python train.py --activation="swiglu" --qk_norm=false --init_std_qkv=0.0565 --seq_len=1024
Each number is 500 + 50 x the weight over its row's rms, rounded and kept within 0 to 999. Layers, rows and columns count from 0. Numbers have three digits each. The size before them is the row's rms in percent of the matrix's.

# layer 2 MLP up, 192x64, rms 0.0853, rows 68-82, columns 0-63
118:489496430608466478377513537461484548470475497478552501544516479399412537444540524475562448460520453536559505417554405531504411451538480548465548472392489467464386527552522499515518474495525531
014:602523562468491411449499530451539578473479480457456429442471411600589496533479543426476553521515444545493519483576507496519501471610475615504498454586503486544444434469475529577473500512459519
108:547533474523427556447507449493501481456570528624504515554485580502478538581500512504516418465512437467498530567467519456561453472461471653407391447439524509461432531467478486523460469552550515
053:462512492530471558444409479506499511561540548482599447544457485534429558491493494565522490525477568487528617530513487443445469493409504453454432527409488454478528590447547480356586519533504516
018:507527526555517390502532518522522644451539505504553509565533484559467441466447492426493478444477594396529514468451528552435560528390510485544523500595493494491504423514513490394447495497443540
107:498498467481518456483500521535453508530500530363535487543586491456496497488402492457497588540553565478543575543515545424598474426408421493480426450432477501485487504493487508553493503418365525
136:527506460506394543547534523491584543455486536454494502543512503530560472510534475555393605388474503551562507500486479431594465414426471524476550505485421473516578544447508476459605451447472469
148:434492516439505498478552528500459406483497516518625496482532504482434533495523560532554516561397479559436490489544579448590376606492509538551528552470499544458500472396434459540521549486534474
097:549479507535483495571521479463566428475474485491429493498598412471564579566564568532461568505576484474614481469522438544500508544520504490632496534543519494490537517548537591535546523518593424
120:492537479536480431483483505472428532501583461493456447522480441340506507470485511424417506446529456575423516519505565539504445502505546555403572537537454485468527477433584519614530519484426463
080:520544478468488512574497469651455485457506469484528454503534380606523472490547490427545480545462571479486487523499557568494472493454518518558510469408525509457576495498451493431348433464476477
013:550490523509483537557484448509479395543513553440576421566456462495572511594494447497557585504461454547424448421431475494440484482554515476611526571482479566470588570436447502484484501460530535
086:562631541555551549563544427427515485447550450569498532517441565498515486503531445484512465559536462558529462512524469489463519455565470409467545560500639461450429557522517461434454497450544547
112:564549499399504462556528499616439556528475417554519518508482509444526505426421512536512519544484483514434432409546519512544497481447566498556404521526527471512545481524425501450462394468430603
130:575514490503590458487378448479560481436478459560543459422536547428512608534520554523535528508490470565595559451468486423540465553528496487505461474487493493530529451505480453472602563564451398
# layer 2 MLP down (transposed), 192x64, rms 0.0438, rows 68-81, columns 0-63
106:463480536402526512538470449489509462464562544568462542534522435550563431499479437430457498550571612475459501604462554442451656504422558495475524472474508574549561464486503468492501506500550509
015:594492485477494427528465556433500539408555576554417520563444513453487477494527529526516452465583474584555428528491487548596537455488515575479513448500452586522452523485505476504520495413569375
114:495492454531424528423466508508465460461582480653549454519509504507502553547491461507542403450499444484505541548484543458506459470533518629468408378466485526443411475514513488530441472564552508
045:519460509527602484456436575472552495470522544602559526530518559430511502515416516550538538520461432464497423521433508494545462618463497542520448575583482552435466486530468439377464547461475527
017:581471542458444517569529510487516493442511488512450555484523516496392560544537573637386404559537516467470512532441498412485494472528508523463474510526455598518493423573560529528486403472498522
113:466422493522458512550532469505546491497407554552476534461431509521491551496569557473473376525452476525410457534433464532431480552531584475505521524552526462571519496541462438434467470587612601
127:544529422545452620577527556534539521416502529557462491592505491523456455531526434468462597438469419533527502525510500484595444460431514490495516437467525440543470472420540489505566489424395519
137:458466499430485476454572547547473449468454475494616407491585494456471577464495508526545542513394449555460535471496584463610429617456522523487549555455471546506481526440469441528502547518536537
111:459512536627396461497500486368554462493456487439509579460610459419479545504531521577450484489510466446487435527468407556502459569493584518541506457550455513490533513528542514533503503564573527
108:514468485444523559552474516534519495543436521531568618539498527528455519431434515533597479568500533430522572472444434447522545466576474446588390418489567454551515518578502473455424499553483486
071:482499537466545492431508503433477566550417557552495449500455537455521466596452525539511484508562376427462471484494442537531526556421503465492472566561529422459375433434508517526512586585487493
014:459488390517339500549465489537578407525489535549527532507446486516417520389486470551431458497547522565556446502517473434524565455499469512475391524539440485459480538559533556490495509502553458
091:534577521499555512551511516441505525488563441577526524459513571531491518554571456564477529546526484560516455525552472450608512452545514380523512587496605512511385523540460419479494591468483567
113:479444521445436551517538410498424474588430590557470459548472550526465408539586493442408506528483461479433506579541527505525454545515550524491494426488491428548412417498525493553465479465589497
# layer 2 MLP gate, 192x64, rms 0.0854, rows 69-82, columns 0-63
016:591488521566537410537560485487513443526495474470514476418442482496556477374480479506503506488570486534573459440532464448526491486536455491501444538629515552476427478494441525400376529476455569
101:529529490498429491465568468460462457467557591566520497497486554553528523544523464439550434417534444465497481620442508525618509457493431588389414511481461474481457497491458450563441469564514463
047:476526592494503534537515479480446539532534453557457498497498520567494465458590415523543485505464489430412440553499517542574598516480522515505517527471615456361529629472480449531501501571443461
017:530571545515582451493509501489482499538460540453431467605495436433454519434478582467470531475477421471453502460496458497501554471483511499442585443519476502470535415543541541474564580530448324
100:489514506536484520514557523465591488535482439518383540530491499544551482540538532528531492405555522484480352434502394616442572502478545503509565500538515521502503517561537486399473508601532542
138:531543487493432556561518530483502515507485532500511530509487534509554472513491497579367594414481457561598492492486449422615460431477524530483586464557443532507590526434406453512567459467487459
132:554557507597525438494407475509491560568534571496460567548426452570525407529531495507444507473564530454484558536504362550493531453449428454497459391449451480487476470594482497502507454475502521
104:502490491406538520507470495626505558511486542493511538566460614600485465525484541458548422447478555535427563482496586483521487413424447459415485494426459446501506419506467467453472429466491556
113:499515474524465441517465536459430521493572417521452427540508414391464471464490495479385494443538475541473512498482550542510452495512555592385573516532496496480557451422591521599471530471432534
074:505457428489483551511401513500523427510480497493510544428500597480479534495484483521448510596532528540529535449463530469463467574470562497506399474618518538538638575542491546483592563459577527
014:401443445460474531511457477457511453475468497481540377519585393562499507559518383488431445547535590538484536527486543493462471513497469493582453558528491560466417498496494452513521396464465571
088:565612548566553537561551423442502487445568444562495538519462556520541493505515455464491463543508460565510445506531464482461527457554467400474567548496636468462429559524508447415459462439528536
125:496556498558561539475473563470557528414582421491530449499460436434560542479386470534574560475517508479671492499506460492497566454498498523509529511495522563429558508542527464443503542539403467
113:568456514456611514537460519542581446432510503464600447428536469462481584490505558619462516545553506528581525468498520460542425528597544497513496458507517560521547470499558548472525528548470383